Weights of a small transformer language model: paired heads.
Each number is 128 + 24 x the weight over its row's rms, rounded and kept within 0 to 255. Layers, rows and columns count from 0. Numbers have three digits each. The size before them is the row's rms in percent of the matrix's.

# layer 2 attention query, 192x192, rms 0.0376, rows 143-191, columns 96-143
129:100167113114141152159128136134069129132108139119107135164105124146125153120132121117183116120151142121116115121094101126133092118135084139129092
102:097071089123125087162121142130087105140120104161127134114087173125134181127106125149133135144174131142144096114114150100138100124142108135090152
094:103156116112156086104085128123091091144084179117125149165150151135117154155120115121098135136112081120123151147145164111129140142112110130098133
095:125138147083150140153119119137093100112145124150125106163152114119098142120133173162106128137124149113110096127063122127161101105127128114128089
109:138111148143113132135122162150129110111118133131077171165105116181124077074088120128093148112123124105118105106166152104123102086137119068107122
103:131167141131097126132133104105117127122121148155141155116120084173157154103155180150115136154120134145133170121097173141125132144187130105114143
093:111095143128120142115124135170143126106171176151159157148136110168137128145132127084102129130114138116158131119182131164140128112106154139136157
093:121114139121129100115132181122157143175127126101112144114097138107146140124172133115061130144101182137102155155111117166126097123099154153122146
098:089109147122148146102135127079152089097093124096134113096116110160106111120133171117166141144161096065132115143105159104113123109117150142108146
101:129143167149137178146127092120148120128113111130174103155126075114097142121116128114164124146087132123068119151154102104154132113151139148120130
094:146128155089120123113145138114143153156106131136138107172140145207087192108133100114123120096148154131143114129098113120140130108161116091152138
096:114138119139132094122110141155100123143125170153118099105146142128134148159124122143110108147123097130086145158131114114116098120137122146183156
105:104151172126148126150170107136113129128134103141129093133131141117113099142124123123094125120161116110112144167075110131104125124097143109130155
097:127108164097148168083104124135128181107167121130126093147093103096163111082132148131139107150145147147102146117089107110117137149161141095108120
099:112096165173127114134145131122110138105160140138141152146152136116109113108139120163140111138109103102160193131117143142119137107086140146113103
107:113111117114118095126124106163076132182139103124135139121126145141141181114143100057107180172120134154142111105140107095120148124135148108134117
099:123126133137142140138155109141183123128163106150089108115109091083132147130087120169142103108124159146153111133104144135103134150145144111070076
064:131118105145089106160170161081122105137129132116125084173186087167082153115109093143097075094126164117144132143111111123108103112157156106089123
088:112148149141124137149083122142152139098152117152130143070104173115192074125143142118141177141100114126094108105124132159137166130118077150134120
130:120109150145140158142113122163134123110134107163125130088137144122196108131170128136116169123099129096086118120148109143138148125105079172112150
099:118134131156127088156121172128130148163120133139155150110148112096080160136064136152132157115088118102133145111168125142125178123102108102114140
118:153125109110122142145178135111132112153124126086123105175154101148067180114120102124100082115157129123143123148108175102110091111152185111146120
069:184115118109137095095133172135110117149115114105139131164140114160080126127105115115099083135076139131172119154144107125137160126153122069155127
033:155101104165134120139128138134146114140158127135100130155148132086138098109163108109098112125116140097120139182144153151128098138067159133142123
102:180085136155112123129147108129132157136109117094161146159109121152076136097121121106095095109112133125129145109129117149125126143136141158114120
090:090128090140112101157137137162139149127133132113133142127208130125132126126143155144116152142128152068138101151097153136123070097129120165173123
095:128152103134118140124143135136098106081106099100129132137112113126115121163073093143133129160138132139182134131093118120176115100161142156110126
097:146100103144165161090101127159140129139131124143180146115138177142091110133159154134155111140136096144127153093137095178125175136133103092133114
099:100124149147125129118079107143120125134107146132158107112128103132123145107147121085176162171149131102070140101097105105101143159160102193133139
093:096137128115105124178130134106093133106165130106081086123120135128137170125128093109131085091160134121121102115132160124077124110124141128162144
103:123136123166100170095146122111155068158148127157104162124100132124160160137157140103095103144143109140096103151141170128147118137116147164142128
101:142116128122130135138107111140170155134143107117119127108126087122129145115126144165148103115117117148168115110123144117107143115104127141149098
094:141134156108149147094055129089119177096133116109146150135142093121116128134114126128163125096106139111149113178087143140144178141145116103158115
091:151135093138129116130120148091110115153158131141122142101183122105156096120108145127143094113134143167091104139138140143111132125108145126136087
088:145151129128144097151146186158155149137130135122108132121141136143123126108111166126125098127145141134146092091178106123112105135171114175142114
087:095147166152130163074191121135105109162106132114112111115116076123109108107176140141165120142126115135179119108138193157154163125116149121141108
089:129106137133115130110134169097143104073150094148107123150093157122130137123084139120161128154144138083156165154138118117089120139132123165118122
091:127142096160107107097112160121148125169130106114142195146153101151123139096132111128135110169123126123108140170195125140156124162135113132071128
084:111124163173134094119110144139098110116128157164164140195133160100149093127149121133113108129095112151118137167101173147148129103135131138151169
089:099125124103088139133138146124087188122100123125116145129173145120128117176114188129110143152076137098145131118132084121143132161129112143098122
084:155098160158119114129155104103116113106103106104117136135102147128162110115076145112116129109124087114130135107136105126094147162149120107170103
090:142177153107100128096120176145121127111129129105148105127118159179157183105087108156165084117104077159143119103112095107159102165183111132160123
093:121103125150152116136133126131078151151083098122081132140124084141085087115091126160126130129143128152097095162171140107152102153159141118168112
093:126110124135140105102157108139133144122138120150165130108088143183108155101113131137134152111121140117129151136114138159161152176161174117174076
091:114096162120111096124152156114125116141124085134122118118139135167132105171103139112136152193162122081110089155114139112094121117116151123139145
082:133137084110184129117136118137117144143109126146151152164147124045145147196116174126107110117149160139168135121126136136171158134127124144142141
090:136116176115125080106155088118131138140144133125161117150102102094124166134100139139140134118147118150109145178108101118111144123143117135101115
092:175124146150122169147171109089118117115127104122128153109120125107115097140130122113137149131177114092143086156138158155086124108144141088115160
096:143115158193142134116138108149142144138134128125117141141113110096129149093163115124116119157081155156106156133127147140146145123126121166147124
# layer 2 attention key, 192x192, rms 0.0372, rows 143-191, columns 96-143
129:109165103110145156134125130129064124138117141109106133172102125150124143110135127110148119129153136129109109114087087138132096119119071140136093
088:113111101056150104156158131153111117110127121120125179122106125145141152125092117112110173138160196150131135156133151123095127142110132134097109
092:131152117153117076146110128112142114127117159098101149142145116121102143117135074131108095170090106130151137093126105108143133117137102128105148
097:116109117130116141093120134183141110097095174109148113168140118122137090158101138102110159116144137142120097124109121140173137097172078169141104
102:134141125110095162109133134113149128113132113137171140120112123147116136096122119115125060078153123133111150119178125080119070114141117127101097
093:134123110160118075098113124113140166122162144162131146144115078173168115178120137131158130193133104121108142110085183156154147149128128085155142
094:113123102085097166092137123141164165152155130131137130093119141099130158149134168136104084151123147105110125095149147110132080127118165135124126
095:165121105120120137096132125108161122154142069095084117142102120086169149104109118139061135129104167123145111131123125143107099111149112125106144
086:106118119143105164115142164120097132102149086121136129111109124137084107123141149115161139140119115088123165119133117137114107140115112166119132
086:144143128138126131167172117107134100124138100090158139147116126115095144100115106132138121149148118122068163198128114123132089140110139117145126
097:103115135071163083118150141129116165146131123141082083151099153147083160117153111142126100118105135127139126146073151103132128094137171148124113
098:122115142156129157109123144129126109070104124124164127159108127151109125164130124137087132148118124121101131115111109119143115125132108132164184
094:133143119127098108120157105147108140098105143123103116110084133089093131095137124105132162160123121129123116146100087112105144139112166146136081
104:126126175105074134157096166148142166134157154155105143145091103117164108097194143138150095141114127152144143114111110120131142169128149088127148
090:136136131114117138114144124103118191103165115143133143140140148140133129124109123147145136169108099110172176115122121110130131163114170132125101
102:117109134120134127139107084158088105144120120130130112167159139138162181128120092092096192145075130132129135132143140112154156122160120070156121
100:126124105126135159132119133103208086144110101126135118123124113108119145120122106116159104114134144136180128159146140142091160169107116100086099
091:120114169148123170098126136121116126108111115132117143098119151109146104168149131116144162126126108140095122112125108157157157136110096160124148
070:113078168113146112168141115116129138155099124125111125148115134135123158133091100130142119127180174092148097132066094135154090134126130126116184
096:136120159112172172106101124116122117122117130155149104097147111143150132144173139121124144126122129124117113110111113097111139162149101115090123
095:146138104146110103104161126126126061151102121104124165101125110147120144139147152150154133124128120142132112088168169169110153101097160108127106
088:122153094111084077204146134106143124138131156117072091130159124135098152104145116164136091137138152101138130167109142108131109136110166111117122
107:138202098118092096161159104133146123133149142086101173125102124118115111094121142160107121138118113122117178120154142141142133093118179132149125
192:117142086109087093183137144139153122140151128109112127145116150137087120093103116161109104150140137105126155160139139146147082092110171152149120
099:143136137130148125051123118136122134138130096133139172112153109150123114117192110090107167132151144104119151121132137106125169150100131131103126
101:117133146134120177093106112130130139119090116134168125072148166156164132182123163137097127130120148118117123125117110162116143105130071154100119
096:138139148100137140131153091157118141134099140116116112085141127134129113061141193138101121168135138164130116128116158112155140128139123060180145
092:152144067106153075086112112103123168181116136110114130110146151147158128137125112117155097150185106068133125122109150162157138117142155101099122
101:101179123150091086168145116134124144123140130105091162145155119139084113128125125142095102120107120128135157121152141148132132087110169129153122
091:120098146145120117110115159142128097111120108144125153128136142089129095165132119132134108114126091101141103116106114153157093135161152131108138
092:136143131162147109139167116128090150140146120152149158105131127137089108150165119115110135128087153081112119071152108152102149151125094164114086
100:112108156141183157142135160161112139154124143114091128074144157143118184121131144110147147114133134118164097111149160147122141118106105120168130
097:122159123106093127094115197158142135141138123081085140184132126146076146094116126119113125153074141093127158170129138118064121091152131155163064
083:134121131131134096093124154148125152123105122153120128143132131113092105120132126129155182145164145142091096118081171143114146116120087154117126
075:094145161158118104095131155132105152130213072151110108125144108121132123153083102100153119099112145131142148134166130111157159128132116113149160
082:127118118152134111136151152133086105187110160128119098141136112116128109102106114150082142146132109148148131122139134101099153117080085115081159
086:140140160093129137181129096154106147131116162127120143121139132124173143142142122134147138108147138125124124108146138116152095114152118087110163
083:120156065119114131131164129098130099175068083123127111114153113135131179155148131139109087158100113140116115109112134139170147115147116120172124
079:178105129124115100145105115179153130129156140134150090117125153150147113110130118132119125127096165125119177092168100110123114104103134145098137
081:166133108137094132155156089108123109127118148130122149093154099180146136092130131156126145134109137078139116112152104153113136091219148108187118
081:085139149124091140133144145175141145163127144123137145130101113133111127133089123128125105059135125192136122158141149129118179142125115099129098
086:129121141088165079154084107127126094105116135123102115133128135118122147149131117144139108129141137094122113125152178135156141153132140144148153
077:136180104083094176122118143114150116126131121128125152142142117141145185132080156155100119107080161089120144116117152150146151134139129134143110
078:117154131103084124150166113133093150094118139128147118105150111108086112118119138132128088137130120124089084094178129144135133121154134136174121
084:127126139143144145126142137115113114150153157158104160122142117069164104097120132125111116141132136105098131119151144115120114127164148071101089
080:147106104141139148084129110138134129157127125125134146142162112081127139117169071135150093124140131145167135124164141145124120119115136129143152
083:104100143111102165143122141115152125141143103156094147137114139130104151159080089120101115101137154124192142107115134096128154165106131151091127
088:126136141173111181126086136137117115137191125135104116133111139081123116104111147102134095150143104150126113149140123129135156135134114131155123
084:163130135091131096106101091133124140154171101109105161167110107137135116115110101122087137109114116111108104131149134159160116123119099114108127
# layer 2 attention value, 192x192, rms 0.037, rows 128-191, columns 96-143
102:124146105109109117093095126103138090142144134108095097155148112105144147182089136102135103123126122106153170123125094097164136149126175170094161
111:118126091137134135116116173120123151110142174066121119140089162135120110156126132115132115165178098103118109161109148094127104155138134123156107
105:119118103140170136130136123101105079150125157159156148131100133107117137102126125166110110118134099117143109158141149103145178108157121135157101
118:154119085106132143105156126108143135132121117135119087152133119126156122110083159092125111105098165121140124072150122161132111161124116138118113
094:154138136200169143111149078133126124110137136145122151081131172132185136145138097113094117140116112116162124099141147153139153131103114121145132
091:149181148126119115166111122080132153118112138154126104130128141127111148108117143122142121114159149123135072109102113119076087137119156123153157
107:124123117130118161136141133174106124138123164132136115098091106142153120102099137139089087130142139120140155121114149141103151119135145108107135
120:147114126095161188117182116093089148107130153133139084130087152148128081123116133156170124155109178125134161138151135131121098110114151154140133
131:088135137118135132122100084123133111164121114120116142079145108143096131104122106143153107131160217172120124150154125140158157099093138131090163
101:123176125128141147130125116171092118130138114157153152118131110101116123131170146123138153133140140105116118113144125153122150129119117091121144
094:114115162155131103137119117109185121119115076087105131107142145147090145103165144128114118126115136119163151099152127097155111142159108146136109
108:097135111087173147110098130109139116087137128133166122155167096122126134098159100131140125158129162115188150088158105135106123088098140123151144
119:135109143149151141139087151146166128135120174088116157142125139081160148110130161131117159091152119078139103128108157067128151085121090132106108
119:155163108125124153131123149140158106118163107124118132145140143082096080116098099145140205091136094109142127169105165115150098117112113090120117
119:077188129101142135121136113084138135142120092137175140123111113102086109103171085158102097138088136168139087138150126138169142086124090141155160
118:151122142125158126132141098093131108093137091126124165126116133145118130122149135115143110123171127152153061170127128095123096147135136095110126
103:116099113141126143112102097145099129167108133134111123113117091111132122091142091108089120134094102117101110095100163134091099108141133120134105
120:121073147110072115130153122085150146122114120144090092156119172160137111135133142130154095092119138160150137113136125137144066104121096114111122
100:135131137114135118112089110113133140142134138134117084184116150137182145123093144159145120127135131130130133077152090118122125161110102135090161
104:122157156085128115150123084110127132155145133141091117118119109141152105116127159068105141103133116113093156133137125140152197090135118109165097
122:098169100155107154118124117142136139076155156159156122149104170110134110134137117109126145103112175151138115092140152129145090121145161092127154
110:066097139148092156086150163143119114144156086118118135140162114163123136133122144113141097152116167158112132080117119136134140128112136106106104
121:100125126160100109106175127132112135125158113088138137112086120140135091138166126102112099150102086169136106114116142084097121112165151129115134
103:158142135120149104154121112082081134132137113161142118120157098124121119130146174101138114151109115149103097099099160106097119109172146137135138
088:090096124153136106113148111120109088119137143132115113132156107169120171157127082139107146154095130161099126165108120121110124096084085095124156
114:150132086161120095127106147090129127156112095106120110086126137102086089131125145100160148122197139118154124114141151106110154154164112116150142
096:113117114104155095172185110132097083139143142098133143124127140127131102177102120179151098132138136155159135086138136138125128109110108093108141
081:094113167130147133116130138110126095120108149117117151118111138141146100101085116114119157147118168174113146163147140104113144159153128097130119
099:105164154127150175110093166121179193068140118120130113112122148134123123104141149150085116096107085142115166119127164096105108133181155133134135
094:078132169116176126139136149094182112135105107158128122134077126124098121137097147125106129109148134093130152124116135116156106092170151160106113
092:155178101136125128130116120098128103090139118156121115141141153126137150149133150126167119126131124155108122156102072067172154123130147151163155
114:112143135114111159134111121131133126104129088116120144142089187095100128147147154106115157091131166116124091098124137094127130159106119095163151
105:125131121130150144134158145096140098132101133075121125137140176107129111147116119124094118167122114109143120151097130085116112098165133120144176
086:108152118140143110137115085122132143097125126111152143123140096163126082102152114154162136138102152137095121138123121159161114119148134133124131
115:150102077138119133126115086146145129119088094129130160121122129133110114124131136090142133122139084117143130154081124124111115141105130119125082
101:133126170127128127081131104138115133151089092118113122123132116151131153146108146147110163196088136147119092159168104122130145155120125054115159
116:145098164133136148106128064130139184174127120137098107145100141121103155122096164120134104126127120125136129117109149097122104169135083131109091
107:157149130130095148116118171117115138175131121149104147176135095138128129100085092139152130128133124102137132100146125105147094128140121150109124
102:132138150120114133072107146077187149130153073086120178123135146129167148096151149136079130150133153109124095119114153147176129155146134115124205
109:166154159127137127102160141137166130116158141097114122105129137140125125116140156080095146085165125120090089125104135108112121133089137128122135
122:139131080125129113131118149111158096120136099114166131158143153124130124155124119092090134158130136125103107157096098113128125129127156131136138
102:107129121120109128105136106174097124152166127135100123136132117137148113162104136112139198108142133141164082131151134099104140089134143113156126
113:110114090135073099112133141139092134085116120098171132178140147138107088128106119102143115144141116123135124108138120123131152106121143121098141
107:133141116120134162109103143155160136115113146089146145154131094132090143120159147094125103142097107119083153076096153136163145111120098112079096
107:137118149129141129131126087147131130129155143141098136152141117129121146173120132145132124099098099164113142141126135115173141128106121137154099
092:121128143034160121116151092179076139146138131131163110087106147104144128144164116163126130082077154126096137116161120136134118103188149152150109
105:138190129138115121121079140138130124146182100166124151126128115110170101123149109179130152144135157124139142090163095147109125111095110138108118
106:118101080099121108105108146146114152112134116126131127114107127118079094125115170170157136122126148105141087118116124099121128116154128111172104
101:125119126114163100123163120110102156120147164145104125087132142105137127132101170157092138144130135167131196110147138116132145107142120122100054
108:129138161111159122144141115088099107081097095161140183106142139144153140126184107184154116159131135130141146121103142134155126150159144120128142
106:179142121156143108116127102144115146114093123135117116125142118119119134125124140126128137195146124133125147138132156096136120119137161162116145
113:121110114114100150126068130135149185105056131133100142072082140113110136139150130120143119092146119135173141148121110113133150095137106122139119
098:115078090131146100099143106050121127114155171112153113125122159104148108144138101174115128147127124120106105132128115112190095111163097125117128
106:095162133082133151181140149121119129092158162136143122139156124150113135157111095118141114115163143117149114152160116133146108142112165155172111
097:101138091111149145151117110125125165109118142185078133171142135129150138146110093091158125129142143146128098134108127140141150129145099131142106
095:145137105119125127096155130118175092133096117101106164141136097117088167133148084101114120146129159156137161115139133143152103148133131080115102
100:174147123127141148120147132110161148136138095120137112144097132157131096127130145093178134099116136150129098175146127140146149126110129155160089
096:134133129098103177125167123114128105143119149089142132133124122141144120139197161127099145137091097130175118126130137128140150157133109184175140
101:108140104127093094182110188137102147116112147094173130112116148116098148061136123157163110115121113154139090159124123133098145123126149140141142
098:153061113162156139094101124130122161169090165111084103155155126128107120133132101141122134133127149158119151154115119110168117110108134117140148
103:060130091086098164145129148133095137099142125123106154132153096113171089114126117099114099168108121150109096101130141143151163138144126124108127
090:131109121123144083114137130118131152099135183140137117153142106161108156136169111155154102159117146119129119149122146106089161108135072095122133
102:144137124152183100127125152122197169136123105111093106126119150103112173141108109127117110155137152123126108074140142137145120108148161145085144
106:113091132125136099162104112141117093144074158149118111093098118134151129107112088140081122087155143108135132117128123104150083103153099149178125
# layer 2 attention output (transposed), 192x192, rms 0.0459, rows 128-191, columns 96-143
086:099145097143157095181155131141140154115126164138126130139108135163135128095183137141116125102138158135162152101130162128108157153148110122154139
077:111134144095150121081079134138092126158108088142103126121119111136131103087087106142110140124097120099108117145103142122150149135121108128110146
077:119116158100116109113112148147098174171093126152158105123142091122151088117097113135145151148077108132119101128107167123166134148106117137128144
080:105148155085134113113079109140090156121100127120135135122133100131128131109091115158123154140074104122136105144080148132178158142096122114116132
096:090116132100110109149074143167117116133111143159153101165175124127101148110111153125110119119123145122079122117121127116160127116140115146127114
097:149125137152096168124094141134147163151105123119114161146141114071152134146168113141129099154099111128102168114121117141093122136134147156148108
088:113070130069158135126163116138065123159117076134146126127117119177132117145101110136105176173116113141118112132109131127168135117117137161122121
076:136144124177111132146172130147174125155128128126122133120156137123125168136176157105156105121158120144126145101129114155098112101169132113146132
092:116124140118160107130115138159071154147116118152112091137099096124110117116070136140097148155115092120127080128101136091159095169086121176109134
086:129124119131135121095115173105117123127109121155156123130079092122133118121127117120142132104101096094120088122173159128153108169107132170132104
100:116159143131158159064080114155109114154122180155118154143114122095147077138129157169144154123117093140163085142135131097132101155093120093104119
092:129143172163125106154107129084118144158094123126085123132099124106103087104053111151099128112087121148103137158085168099150143144118122155105084
082:131147109177106114160168124142158130129148106137105132117100174151131156133161135106148109124182152165117179165120103175124103136140144150139111
085:077098161090125125121096154145103153113085144151118105131100115108140128126088110142078140137072145122131082127106113112138135145091146158109122
080:141119106174101130156176127136179122129158116108105139136124170145131151132140140100170142111156132141147180093142100142084139140181171127156114
083:132131100141099142127144102112164126120152126137137144117126156144162155141170122119145105124158158112158164126172112168096147125161129129146140
090:123111115152102125135164163126135147123133159125158160149114118147137115150144128124137099115161162128143150107163111159129110117164150123147130
076:146132103091151113092111134112090130152109146145182135110140116129121103128091108157096181133088118106106092142094161132146159137115117128121148
114:156135132115082160117142142134163147112090159076150144080091123134103106093162113091129150102128095176087144115105119111127164152137153109124129
085:114112119161118123149162106132158131111129122138094138098161164099117139105142119139136106171141166122133158171119112138092135132116124163130116
092:147107111168118128117145132121188131112163075125118137127128137119114164146184134119170088116205101126149187130164122117109136127121139131143122
088:158155118164123129155132101140156123149116104086129114121088167135135164142153119122126129078157121115126144115121102152095133137156120115158129
079:119136160092143135101094148138109138118091146129134097153138100125103118090094130148117164127083112093114122137110145115173146160090109164119132
085:124147163088163105120112074156083128145081146161126121110125097110145137071105093150122151137087145124135102158093121144183125166098092142096134
100:092097101119156119123106158117112125146192115102129132146124133096141112118103127121153131101160169129114144158157157158123135095144159123123094
082:139129123168091150141179140103170150127144115125106149113106138120156127156154108104147115134168167103147151148137095155141144098151166107128126
092:146060110124106164113134110163153162102134159137160159129103088105116115097159075073153115117114131172130165107145119155129136115153139115133140
088:150130102128196091129121152109118106164125095152143125155183169178132163150106153120155101117078077143135126138119138163092108122146100138118115
076:152155116156094138146160130116151150145139120120115114150158122112085150131135125093123093139142156097177184125122087154119091123104139113139117
088:128070126104125147141131139168087155119140129117098118141149080111145119118139143167156150136072112165107102135168158119121111102102110102096095
100:163095152123115163136132125125105150168130129100115147103142138146108058103078105163153155174160105093097110114136136133118138186088122150093113
083:154099165128141127106079139132072140148105123129160117150149090118108092088085136164121156168096115122111101156095133094174109126089105147134122
105:102123073142088114119152156110148140101131099126126117171143164141097107112097148159137122081169126154111140128117126098122127072125124152082103
104:134115155107107179107125158127145147132087116097148106123105152083126159161116144079134102083111132116139133124116151118130142133139112156109149
110:119152190163119099135173171072079086132112114147137087117128151111135104136129131132091119108106134172163161133128142115115132146103128100126135
113:072134117096131144140152086116153137138179108124146116133122118104144175142129142107142075171106120103117119106063141114145123159128160129173105
100:137149098107131142171102154192145130139144140090142091124097123155123137098128109090152147105158131097113137106116134136138157123107150154163146
096:098163113150130109138116102116113136111088136117155115136163148166138157103095123115103140134121135137167140140081104149074141148089140067126148
105:101137112108116114130143115173115102113173138144136115155135151139051119101118095128171120125155157141111161124116123097083143115135140154114055
102:107125117102134147122127096136094162149091099157161156107106073130132140180137130144159113167112145096141137127152153146144158148146105147081132
110:118100132118107139181137085133111134139123155132141135110068148124119149132109086119157130155116101120138122102122158123157132113123138189107140
106:125132126136140142111111110111152118094067120138140138090149124124107123102141132176122120120103127143138113124100144127092090148115146137120106
102:129133135139142180147140101129172099173138132144122146140106133126130158158114094109138078161115097142120138125093142132118135136105126167136155
099:125131139121130114083121157126146134080155117142120070141103153101145137113142151154137132081172132126125109142173073097111120080109151122163092
104:144103123117095123141114134148140120169100091102133112108120149149087132135111141109137147207123121117136128086117134149076098102135122084124148
093:116130139124121114147119128110155124130103108121154098149124111220151182124111134137106173154144110149123108152126178130112141131134106074112077
109:139062098124182146131140103185112149159113154142141120155157134130084140130127102135145114119158107093153146092129089154151136186173140162095144
096:154098183135164128127127125146130098140074184098131145157152136130115144140125119091114126146124128124106130139112177145139129121097079149132148
094:120099119103106110139136103193150130113149131110168141163093141131130149156151098132142072153136100089147108145144126164112128134138155144163193
089:122118126150128120121145161154147136138150174123122147138115115083129141148122094103120092112138129099087129169161077110172119145159118175064152
102:125126142147147128081107126126143126129128115175146123115120140123155134141090134109150118082111154141072108115164063123118156132122102112136094
098:112130129139137115153163138145135129141163120158135115119134162150131132133109102073175144158102175082079158139127162137140119129160130179056144
107:141112167120160110143126167134070141145088123137106153113130113157092143142128091113156113118121133108157136095156118129113156121099134123113139
112:192100141152157111097094170141129114153132080122097161114125113083143117110116149159134162105139134084118121134138126145127151102118119130143133
105:158109142111090112125192148173107115157134126117159163132128061111156112124138124141124183119102099096130131144169155080118151154104124125144151
101:114143194145134142129121131136102146154168150169178133124110141153154128110121152125122093115145095125103125147101132148143167111126103140114152
101:118115092124112123102142157134140090164150129136082137150140169118087168172125080152100107139152140095168172135143125121102145107119117121105140
094:120125129106142149155121109122144099114104129159104132115135107145126095158110142160141141097149135128109170135091095133152105141134136114114114
101:139132146115152157124143098159170142111120139154064130166134115138163108190156119119133147140130139112080153104137137149083117142136088122111126
110:128177135126100113178127078165133090104161127125134153147137153109190151115160070173139129126121110112095107145125150128106153151138133134120121
105:128091152118131155122145130155135113169115136121194130096079157150115119161158115180143145092117166127111140139125132128097092112160071126149118
100:138129141101099158178070139119118145123120131151175113081094121105175103114138130145106126134155138112142138114123151120129094095138158105107103
107:157158131126130174129098124121094082119142127122128109130137129141158125124096140092080153093135134166125154174119080104102133131104158127141125
104:142130117107144167155148151107162164085138100137104113170117167131118103138128139118133130180094158162131139155133099092103146139091174107104097
# layer 2 MLP up, 768x192, rms 0.0534, rows 0-27, columns 96-143
113:149147181119123126146132090103102115150120150157110147124111090160141177130129103168123129160151166146138138125128135157147167137082141113177119
084:158128135111167122145105094138146117141153131151128191120125124141142105129131137142131125127115102086123164144122158138127140130087121135102135
109:164124147119139113112134108125099128158116135128158106138126140153130131077100117155102195175134128126129088118095125146160124164112097123113122
108:115138143114128089147125127139162096120173180097105124119066156124105102101145110146117162127111169142128124114129134131106172122161146124137112
104:165166159157109097091151106111169132149165144134108137118110065103102118135137140142124126131100109147146167148111119133152091107113133085130116
103:114136158105109089168137154157111114115107139156128136089125176116149149094086138142162108087052125111119149122142120111125123133143161117126164
106:145156098151197072113092158132131118150086136095124142102158127144096134116133122149111113107158153119113148115148139119093144145130086097112138
096:143149106130152156109122115157098156121108074168150074093086163160113124101106113097141167142122153115157119121113096107149120113133111133131131
095:096141126170122146123135138127130096131100123132092155171132117125124131141144163081138089102147156130152119129091147096165123163122046132134158
106:128139120158127130129096116117113164093126141173138114078145123137126122102099130123138148130089154141182134125098143116153069116121110120127106
098:136137105090120125099105139170126124101152142124145148141127114109147103105138140131109096175144100152154078155126109106147142113129107129117124
095:129108092127186076134118110113084135131131107141137128103117146152100165089108126136132137105149132102111146117116129120156126071118073116127141
098:137134147117083138150101167122114140154146141126112101108151118161127119150157135108130094096141093074093128144122144147141117125081086111095143
103:094151094162098104099152151142137066121184117083092124089131180130137153097145128118163092199119127122156133132115150120159127176120156090121121
087:100082132117088137171109123136135124111077154158179149117154131086069072152096155113105131123072114087138146139172134120154127112136100162130170
100:139118167115119171108110108144104161154139088135171107108094146103128108104095155116129077140098122098179115133136181136140145103108134120177138
093:133110158169137155131089097130105122117113129160094123156101123150170153152116140152131118079118129139103160167134126153128132134085193174127125
088:147102111120116150167127088134113112118141130122162181152127157120115114169161113120140134134130122117112171102103136118151109121159110136115128
087:107118115108110144156136097149143109137129124114128096130105161103111163073115140121140122101115119148169133099109135116096150153126080119126085
093:123133117184104173126125131167084105108165095132111141136167138118121113106160116112137138134168081097122141114124167145126142143124119136073132
097:088146117109131140121133192087144153128098125150144132133058114151097136103165137116131089116126158142075148160120137139116157117090113126149094
114:136103111147114158113110139119114151101129100143138146151154077118092172103123138108144112158119116120140130101126085175143105123134140155136099
093:156111106097176136142147168153124137173142146093097179168133105086089153161135148084141120132122138116132100110144105125155158133120103109121110
100:149150147132127149142104086115123143087163157098145163136154108123124125159159120094118116145130121143156130132144123038168115124168112123150125
091:075124142117184110139146117126127103118101084157132124168109109115153102141136060094153093111124158105125162119117138109153147145086142114123153
106:118103132107074152122118154140148142142093192172101167127116133136160148146126150115115124133074160122122136109136066080139094114151128119141121
109:140177126136116150162125138093144107133108141052113126140115117123138113151110147110142132105142095145149131141127156128099160138142079044138123
088:121127152144141141125148119135093126127141096156153145152108112114139105127135098137116142153084089115147116112146083162108138162127094139124105
# layer 2 MLP down (transposed), 768x192, rms 0.0534, rows 0-27, columns 96-143
110:131126104149141145139158123138141109107136109125104115115127157139096093109138151102092126122168141128098127147114124108111140106128155123123069
088:162135151138102138166146131133086139140088091147134161093128081092080147122109109133129195112121145174119113083161112107138127146143122142104111
101:118170141140111103158126113136127150157106132168143111116127134114104107129156125194149120132135146112121106121110110119142169144100097156148131
102:137136145115129129132137088131132115142119135112077085144179107088104111121156146141126163095092163139169116142104105144118093107167124098106166
094:172163148108137143115131133119145130133151145144144087114122104117107146131133090129135131133090111123133133141092124120169108171134119153135118
105:158117142107111109132144093154097108119122120139109118122106130141113122100135151154164102164121136133081134121147114106126139140142124142120161
093:152116136137122094110125133150114109112119170114123183117112110115147097119096136166132135090090121135147111138126144152141141116164122125073140
094:129101148169136122127144139152196110098168145141085150154109093128137112150131134114126147153145101140112182124127096107128115135126155087133147
098:163101121164148128143140169119097129138128134105176127097123110144142151153101138074117151093179172120126120162094197127123117149140138124067101
100:116137110130110118140170096115126174171098112120147107091133111171114122147178118158114146137153071142081096125100149097121120127119140144089061
102:135143144090116111154159131125147135132090161132146113136099124133112147113147137140135135136119129144143100119112153091151084098151157092099099
105:066107145114152121147151127133114145178128151125147128157121093142140122105148083144105133146113132140139103154116112142126127139122146124136173
100:095143123136142076127149143142142124115135153130113100128138111142150095158092129132109128133108139121146212096108083199134179129116180098134095
104:077127086174115135161149123134162123042154107104102097098097145146130167162153151183155102133109138108150090128094123102118117146122125098112112
095:107125166106156115111124157100112155122111133139158095112181126136122104096129125095097169119153154133136150130117106112112151160119123142123146
097:171206133151185131163161119130120124138179159119098108158147115143157123131157124137098129102116129160096092125163142139141151120122144167132117
095:104145123147122122105136110179080177156094133156142168123106128110098165088136132121127144140102090086160088154145120111148150111118122081107142
089:119111156141167160101158111166090146166123119120173141097089127116106114115149132148119147168116145109153127143161131122145086125130086125103178
086:148112135176162136109115107126107129079128130124129121137128121161151081123149128135109094109153153160090156098185143092150122117140121118091142
098:161102151067147066125152092136145100164152121124127094088169090127133143107142123146121123130139099156139132116109109105112120119182124126096098
100:079103132102144143129131157135138116131125175131095108180127164087101145103114150138090090088124165147108173093094096133148132121124153098151154
102:127134120112132087148160114108104153163146084171137135108110136115137139087133144138084133106135123125079082098082117114099132142153119181148127
099:087151113114105130108114129108126151108138120154126111064142140132158103125119108124178126114101158106123126105086154153163137137132094134137074
092:140112153132108135123120071122137149124097116113081151068097115100157112121110156143141164115150129130122127126109131089086156104120134130139131
097:170133155094128134104151128092122099151118108126110147132132124126144171122148115187112171099078143107096128111159139115103085119126109101099199
098:149133146103150146112145125100137179151132101165110141109137122135138103141123142114185159128135117101112102103104125096143121091141152137123113
109:125111163146162147112150148123126181121118169109080129090105118130145127090125183159128170119105158131139111141137145162112138077136110105091116
083:130109154131106161122097115150090154138154115090160165096100136093128134153153106137123124120137147117094157074144137134166134083160132150141151